{"num_attention_heads": 7, "intermediate_size": 576, "positions": "rope", "qk_norm": true, "attn_scale": 0.177, "bias": "none", "parallel_block": false, "init_std_o": 0.0, "init_mimetic": 0.5, "learning_rate": 0.013, "lr_head": 0.00741, "schedule": "wsd", "decay_fraction": 1.0, "train_tokens": 706500000, "dataset": "wikipedia_en"}
Each number is 200 + 40 x the weight over its row's rms, rounded and kept within 0 to 999. Layers, rows and columns count from 0. The size before them is the row's rms in percent of the matrix's.

# o: layer 4 attention output (transposed), 224x224, rms 0.26, rows 14-20,46-52,78-84,109-115,141-147,173-179,205-211, columns 0-55
# v: layer 4 attention value, 32x224, rms 0.115, rows 14-20, columns 0-55
o109,098,167,212,190,209,258,181,140,117,232,196,238,162,160,192,203,245,187,168,235,193,216,287,254,212,193,216,134,162,183,169,193,211,165,141,207,179,184,237,171,222,200,188,206,168,197,168,203,211,217,193,252,230,118,202,281,201
o141,098,200,262,181,169,140,188,72,190,208,257,130,223,232,181,196,231,173,183,229,136,208,229,169,257,256,195,153,187,190,230,295,215,200,231,210,200,192,185,204,161,181,192,184,181,171,216,193,180,246,151,203,142,159,191,199,183
o173,099,228,159,167,163,184,161,184,159,155,131,213,173,152,139,188,199,84,195,216,186,192,184,283,187,253,188,216,261,245,165,170,188,235,173,228,173,191,262,154,232,191,218,261,232,150,189,197,224,166,235,246,184,156,273,138,228
o205,103,201,153,249,192,201,215,193,214,229,244,251,184,197,163,225,158,97,239,172,198,152,196,232,235,260,185,175,147,151,210,188,243,178,173,359,152,159,193,183,223,207,265,121,154,210,190,189,234,225,206,111,200,149,120,224,192
v14,104,190,165,172,157,137,153,163,206,129,217,187,184,197,265,227,168,207,141,195,141,169,164,212,253,212,197,244,173,182,223,137,174,199,161,252,215,253,155,184,194,208,229,130,273,222,233,231,253,224,154,184,185,251,235,179,243
o14,097,159,174,239,132,180,96,111,187,195,251,220,182,150,298,209,223,200,129,272,180,199,140,105,204,172,187,147,216,226,257,207,262,145,142,205,188,230,167,175,240,206,279,129,122,192,260,225,210,275,206,194,166,170,245,219,236
o46,103,187,182,135,157,157,204,194,239,212,193,209,238,203,204,205,206,250,297,272,179,178,140,193,136,247,175,185,211,231,124,225,214,172,246,200,217,124,238,171,205,252,185,157,152,165,236,214,175,212,238,180,183,271,190,234,146
o78,106,248,157,216,147,143,269,226,181,176,140,249,169,176,158,264,157,167,225,218,103,180,209,197,213,226,250,244,249,168,193,243,156,180,259,209,186,193,244,170,299,208,283,196,208,260,170,249,164,171,270,168,223,230,189,236,195
o110,102,112,118,184,200,236,215,197,174,198,147,164,270,180,198,137,191,187,211,207,169,176,260,225,192,217,153,199,226,215,206,199,164,176,263,191,235,231,191,146,182,158,167,144,216,166,251,204,207,201,205,143,244,288,141,175,207
o142,099,191,196,183,197,179,148,214,176,178,152,219,257,205,212,207,215,231,173,264,240,234,188,198,189,205,211,249,214,226,277,200,187,160,193,194,206,169,214,214,147,121,204,222,116,198,204,168,189,129,213,213,195,252,272,166,158
o174,105,189,113,180,239,187,250,215,191,195,207,212,118,184,216,228,194,192,205,161,152,115,206,249,226,227,229,231,184,162,253,150,245,196,180,228,170,261,154,196,255,148,205,178,166,265,222,155,222,186,215,198,148,177,216,183,211
o206,095,135,200,241,224,182,274,181,157,176,152,189,251,195,164,135,209,210,184,215,175,213,163,230,192,242,244,144,237,186,241,188,204,180,186,203,202,204,159,251,187,200,204,107,245,160,154,224,245,236,209,187,195,171,277,185,209
v15,098,222,213,205,242,155,192,183,159,236,242,163,152,283,166,231,186,222,259,220,239,228,202,195,253,135,202,232,288,304,229,191,160,187,167,153,194,178,188,260,182,196,197,212,213,258,160,176,253,175,279,175,158,222,179,179,205
o15,111,240,196,234,212,200,210,243,215,222,258,192,216,205,214,185,152,157,263,164,174,158,201,248,267,261,145,190,224,250,228,181,244,224,244,246,201,232,194,152,249,213,247,195,181,178,122,191,124,268,220,141,211,158,146,221,206
o47,110,183,201,237,153,135,187,149,177,240,152,233,215,202,266,141,191,259,198,148,281,229,219,248,224,231,159,185,185,151,185,306,146,206,217,232,194,162,164,212,187,191,201,209,237,191,151,233,198,201,129,217,230,200,228,171,256
o79,104,182,156,134,200,163,209,207,148,241,207,221,134,138,207,207,285,246,240,158,254,230,230,109,162,139,257,260,240,215,189,217,163,156,196,148,160,188,238,187,266,226,237,231,155,210,206,204,235,226,172,191,103,194,204,208,163
o111,097,140,211,221,193,179,199,161,190,204,233,132,200,216,153,185,218,204,160,258,198,177,215,176,254,253,181,231,200,251,102,210,208,242,195,176,294,109,200,313,220,202,141,241,185,229,239,216,142,164,176,230,221,163,229,267,213
o143,090,215,271,222,235,144,163,245,264,209,194,166,185,271,256,163,264,180,202,196,183,200,231,180,178,129,255,218,188,266,171,114,188,229,223,166,175,203,176,218,294,140,208,316,221,193,241,194,181,175,314,193,188,210,238,152,143
o175,084,259,246,199,159,148,218,219,140,244,272,197,121,236,236,190,215,184,230,249,210,176,189,204,225,252,162,150,225,206,183,215,168,209,273,231,233,190,150,202,221,217,175,165,201,257,209,254,135,248,202,203,268,250,234,184,225
o207,089,235,210,167,220,178,202,198,214,231,196,209,185,194,198,172,134,215,179,144,197,236,199,188,137,209,234,194,287,267,215,200,270,152,306,126,174,152,152,252,244,201,146,84,226,198,214,257,193,180,228,210,242,229,204,247,185
v16,097,97,226,198,226,207,235,218,189,185,214,190,169,174,150,201,159,207,219,216,204,186,145,198,209,142,223,231,167,191,227,241,177,193,141,168,224,144,168,251,178,251,202,202,214,204,140,239,173,195,144,271,165,212,197,134,145
o16,102,184,162,242,195,244,227,236,174,132,145,194,214,158,94,208,227,212,161,249,222,199,144,115,192,178,242,201,215,158,200,170,136,222,206,132,269,159,256,270,125,208,182,184,227,217,216,223,204,236,229,240,233,184,189,173,227
o48,093,145,187,247,224,240,205,209,176,154,271,180,118,158,324,234,146,213,200,134,198,155,187,243,213,240,242,254,198,210,220,205,193,126,208,246,216,180,217,149,170,163,203,195,155,243,197,159,253,138,215,211,244,154,200,216,173
o80,094,91,231,184,217,190,242,165,207,240,251,237,208,209,227,206,295,172,167,280,264,219,147,176,166,222,154,265,230,188,178,180,204,256,215,223,204,164,230,193,148,249,157,215,188,215,198,173,248,224,224,232,204,223,222,211,173
o112,109,231,221,249,219,156,193,243,163,200,244,208,223,176,149,191,226,161,149,194,209,276,189,268,208,174,158,144,165,190,191,146,273,198,132,262,218,160,230,234,150,229,150,220,152,205,185,240,177,189,209,197,216,171,184,243,220
o144,104,224,127,174,202,238,218,209,148,235,231,189,148,208,310,170,184,250,174,208,178,159,217,253,205,203,140,187,114,162,148,193,283,161,168,224,198,201,237,187,250,207,265,240,197,206,216,174,155,173,172,207,148,213,139,201,151
o176,104,131,209,192,139,205,208,196,178,137,150,204,148,269,231,226,230,169,138,182,195,174,209,142,218,270,134,251,196,206,141,213,161,163,189,215,205,247,174,161,194,235,209,247,263,254,204,236,298,209,238,293,162,122,196,187,254
o208,102,115,260,251,141,284,218,201,224,254,208,200,194,276,122,158,235,265,175,227,132,132,188,214,219,209,181,241,216,194,199,258,155,235,179,228,284,213,158,196,235,189,212,177,130,170,130,142,113,236,221,212,199,224,145,209,189
v17,101,128,245,209,199,142,292,195,231,227,201,272,188,163,125,192,206,203,187,151,252,177,166,201,187,128,194,210,255,180,281,202,181,169,181,234,181,182,126,174,220,217,213,178,227,172,197,199,244,292,177,133,180,250,267,284,163
o17,104,163,265,230,183,149,174,230,195,179,228,291,176,149,122,221,242,181,234,200,189,228,198,226,195,126,187,217,241,149,215,142,241,207,134,151,146,181,127,178,159,221,201,146,189,172,204,227,191,256,176,154,195,212,313,238,238
o49,099,285,218,215,234,153,152,220,166,291,175,196,210,272,152,197,171,185,215,267,237,231,239,139,195,224,164,241,156,239,208,309,140,210,251,182,248,207,220,231,141,229,187,292,209,149,285,208,224,172,169,143,233,202,251,247,226
o81,096,235,219,213,259,131,208,138,162,219,207,160,238,147,107,258,204,203,186,201,178,211,252,183,223,172,239,213,173,123,221,220,213,228,181,256,189,169,182,165,211,188,235,233,185,154,142,162,196,178,211,179,224,224,150,249,251
o113,109,187,135,200,199,213,279,203,184,209,208,300,166,216,126,243,245,220,243,198,174,216,217,235,140,187,237,141,192,138,175,257,151,264,162,241,172,170,285,131,191,182,79,190,240,142,185,204,216,167,201,184,208,89,225,145,176
o145,108,232,112,204,251,208,209,233,171,142,188,230,140,109,171,193,168,246,215,182,129,186,241,286,157,180,225,211,202,165,132,208,209,199,178,200,207,151,291,139,172,263,223,203,194,165,179,167,178,174,131,213,159,246,206,209,193
o177,096,190,259,126,184,239,229,188,234,234,184,237,238,247,182,222,204,206,209,170,253,214,110,180,264,197,156,208,238,245,240,208,155,167,215,178,212,138,217,170,190,164,164,179,176,220,180,186,167,197,205,221,212,261,158,205,219
o209,087,158,183,215,208,185,263,169,269,206,170,231,175,226,212,181,212,239,159,157,182,166,240,138,203,167,216,163,220,179,203,179,174,207,191,201,192,172,262,215,229,162,199,191,220,241,205,153,179,263,188,209,273,254,216,205,176
v18,101,156,158,119,196,189,216,174,182,229,153,221,176,127,163,152,292,271,87,231,187,167,125,95,191,251,233,228,172,152,216,221,209,213,261,250,182,179,200,200,198,222,210,204,221,179,270,217,156,133,159,189,197,186,213,144,254
o18,090,166,256,174,153,177,232,269,201,188,230,212,237,185,232,158,226,243,177,212,174,194,126,123,113,183,203,230,125,177,232,249,212,269,190,236,237,200,184,199,186,265,272,169,188,187,164,279,95,186,161,222,222,182,266,206,187
o50,110,183,227,201,215,157,207,201,269,181,160,210,217,199,147,161,170,178,216,208,160,237,160,260,273,203,204,124,253,194,153,249,210,143,273,158,215,224,216,245,148,170,172,191,245,147,170,157,191,237,147,75,197,245,239,138,168
o82,097,198,151,175,244,192,175,134,161,196,132,266,216,187,256,196,200,218,201,117,234,192,201,206,203,152,257,216,211,160,202,160,255,242,229,127,207,181,180,151,215,192,233,254,278,249,252,220,239,175,254,200,246,250,181,229,172
o114,106,213,185,215,186,204,248,182,140,215,246,240,169,194,151,177,194,237,200,179,233,239,231,176,117,135,230,142,169,180,178,149,162,215,233,220,163,135,258,155,188,225,257,209,145,213,197,197,235,246,162,269,237,191,154,157,167
o146,109,168,195,200,176,148,165,134,199,206,256,101,251,225,142,186,189,219,210,192,194,198,180,215,256,255,156,139,222,213,219,209,183,189,217,280,236,202,132,257,215,208,206,169,134,195,258,148,173,247,197,207,213,213,242,213,162
o178,096,220,245,166,125,204,219,170,162,154,111,194,208,141,180,201,228,269,210,129,203,149,191,155,222,136,313,154,235,156,202,247,253,197,192,149,145,194,148,182,226,144,238,154,180,218,233,242,156,157,186,205,151,231,223,184,234
o210,095,246,189,159,186,274,169,160,193,248,178,155,223,204,202,108,126,147,215,177,176,177,192,62,312,214,169,223,119,194,109,183,215,162,232,216,207,185,243,173,251,190,208,191,230,211,239,276,207,161,214,196,140,248,223,193,201
v19,096,226,173,181,184,183,137,241,246,223,170,210,212,145,174,157,179,250,127,168,195,160,137,275,191,246,266,270,252,150,243,194,233,228,233,207,158,184,212,247,150,162,157,106,219,145,209,221,101,242,198,194,133,230,189,179,175
o19,104,175,227,164,173,186,201,205,236,165,216,177,180,157,253,169,184,247,172,203,246,273,142,163,189,143,220,206,215,235,207,197,266,251,140,241,288,166,214,194,206,180,157,155,187,266,196,194,188,273,191,222,142,212,144,147,254
o51,096,158,267,286,182,213,217,175,134,200,216,282,215,155,170,206,104,230,208,251,154,225,237,155,262,144,152,186,171,185,223,223,209,206,212,194,214,202,195,212,246,244,179,191,181,158,167,171,270,287,233,172,250,169,146,228,188
o83,096,168,166,235,248,237,174,255,258,170,175,178,194,221,182,223,249,149,208,227,214,176,228,206,221,230,210,134,250,156,262,189,182,188,226,183,245,317,193,215,201,140,163,193,222,229,178,209,172,204,200,135,191,245,228,259,242
o115,101,248,199,234,253,243,187,216,196,222,129,262,173,191,216,131,144,225,266,243,194,225,159,201,169,127,204,201,189,209,139,203,208,171,130,241,271,295,161,230,149,232,247,182,197,242,189,168,221,196,176,198,186,204,173,231,173
o147,103,252,274,207,133,198,115,207,179,235,261,160,179,204,172,231,164,152,189,177,148,171,227,250,204,256,247,166,162,169,205,227,252,200,107,171,174,198,205,125,231,270,174,242,197,237,196,208,248,208,195,194,213,178,161,195,95
o179,102,242,213,208,141,246,160,240,229,157,198,177,161,195,239,231,149,161,209,202,179,170,168,247,237,192,129,253,207,238,191,254,186,157,235,206,137,153,227,198,250,181,183,138,202,278,204,139,211,148,185,231,135,202,245,213,244
o211,094,204,136,194,207,146,239,229,215,268,187,207,178,114,169,205,257,209,157,219,194,203,223,260,211,241,197,106,218,166,214,171,182,238,247,191,223,222,228,257,130,195,139,246,224,228,164,172,205,186,187,247,233,239,228,96,239
v20,096,209,166,210,212,224,181,173,193,141,243,216,235,187,191,142,197,123,181,220,205,262,159,183,273,166,193,233,162,241,229,153,186,275,212,161,213,207,172,135,176,298,254,213,193,179,139,130,215,137,218,178,171,205,267,191,146
o20,096,244,209,243,183,254,99,262,231,170,176,242,237,200,256,158,245,201,158,229,151,233,179,178,165,195,169,211,236,185,191,222,178,245,241,185,273,165,213,227,221,220,198,160,182,234,159,209,205,193,183,144,193,160,309,149,219
o52,105,233,211,227,241,330,217,297,133,216,272,224,235,215,173,221,265,305,193,248,243,207,210,183,233,238,245,174,250,211,194,224,193,132,207,242,226,203,144,188,265,126,210,195,115,118,220,221,188,272,232,218,185,229,175,207,238
o84,104,237,211,246,151,177,192,210,229,235,163,147,191,229,128,200,207,157,202,122,138,204,212,272,188,256,164,233,144,217,157,187,166,155,221,273,244,257,150,196,225,193,218,257,223,175,238,202,163,250,244,212,97,171,163,272,240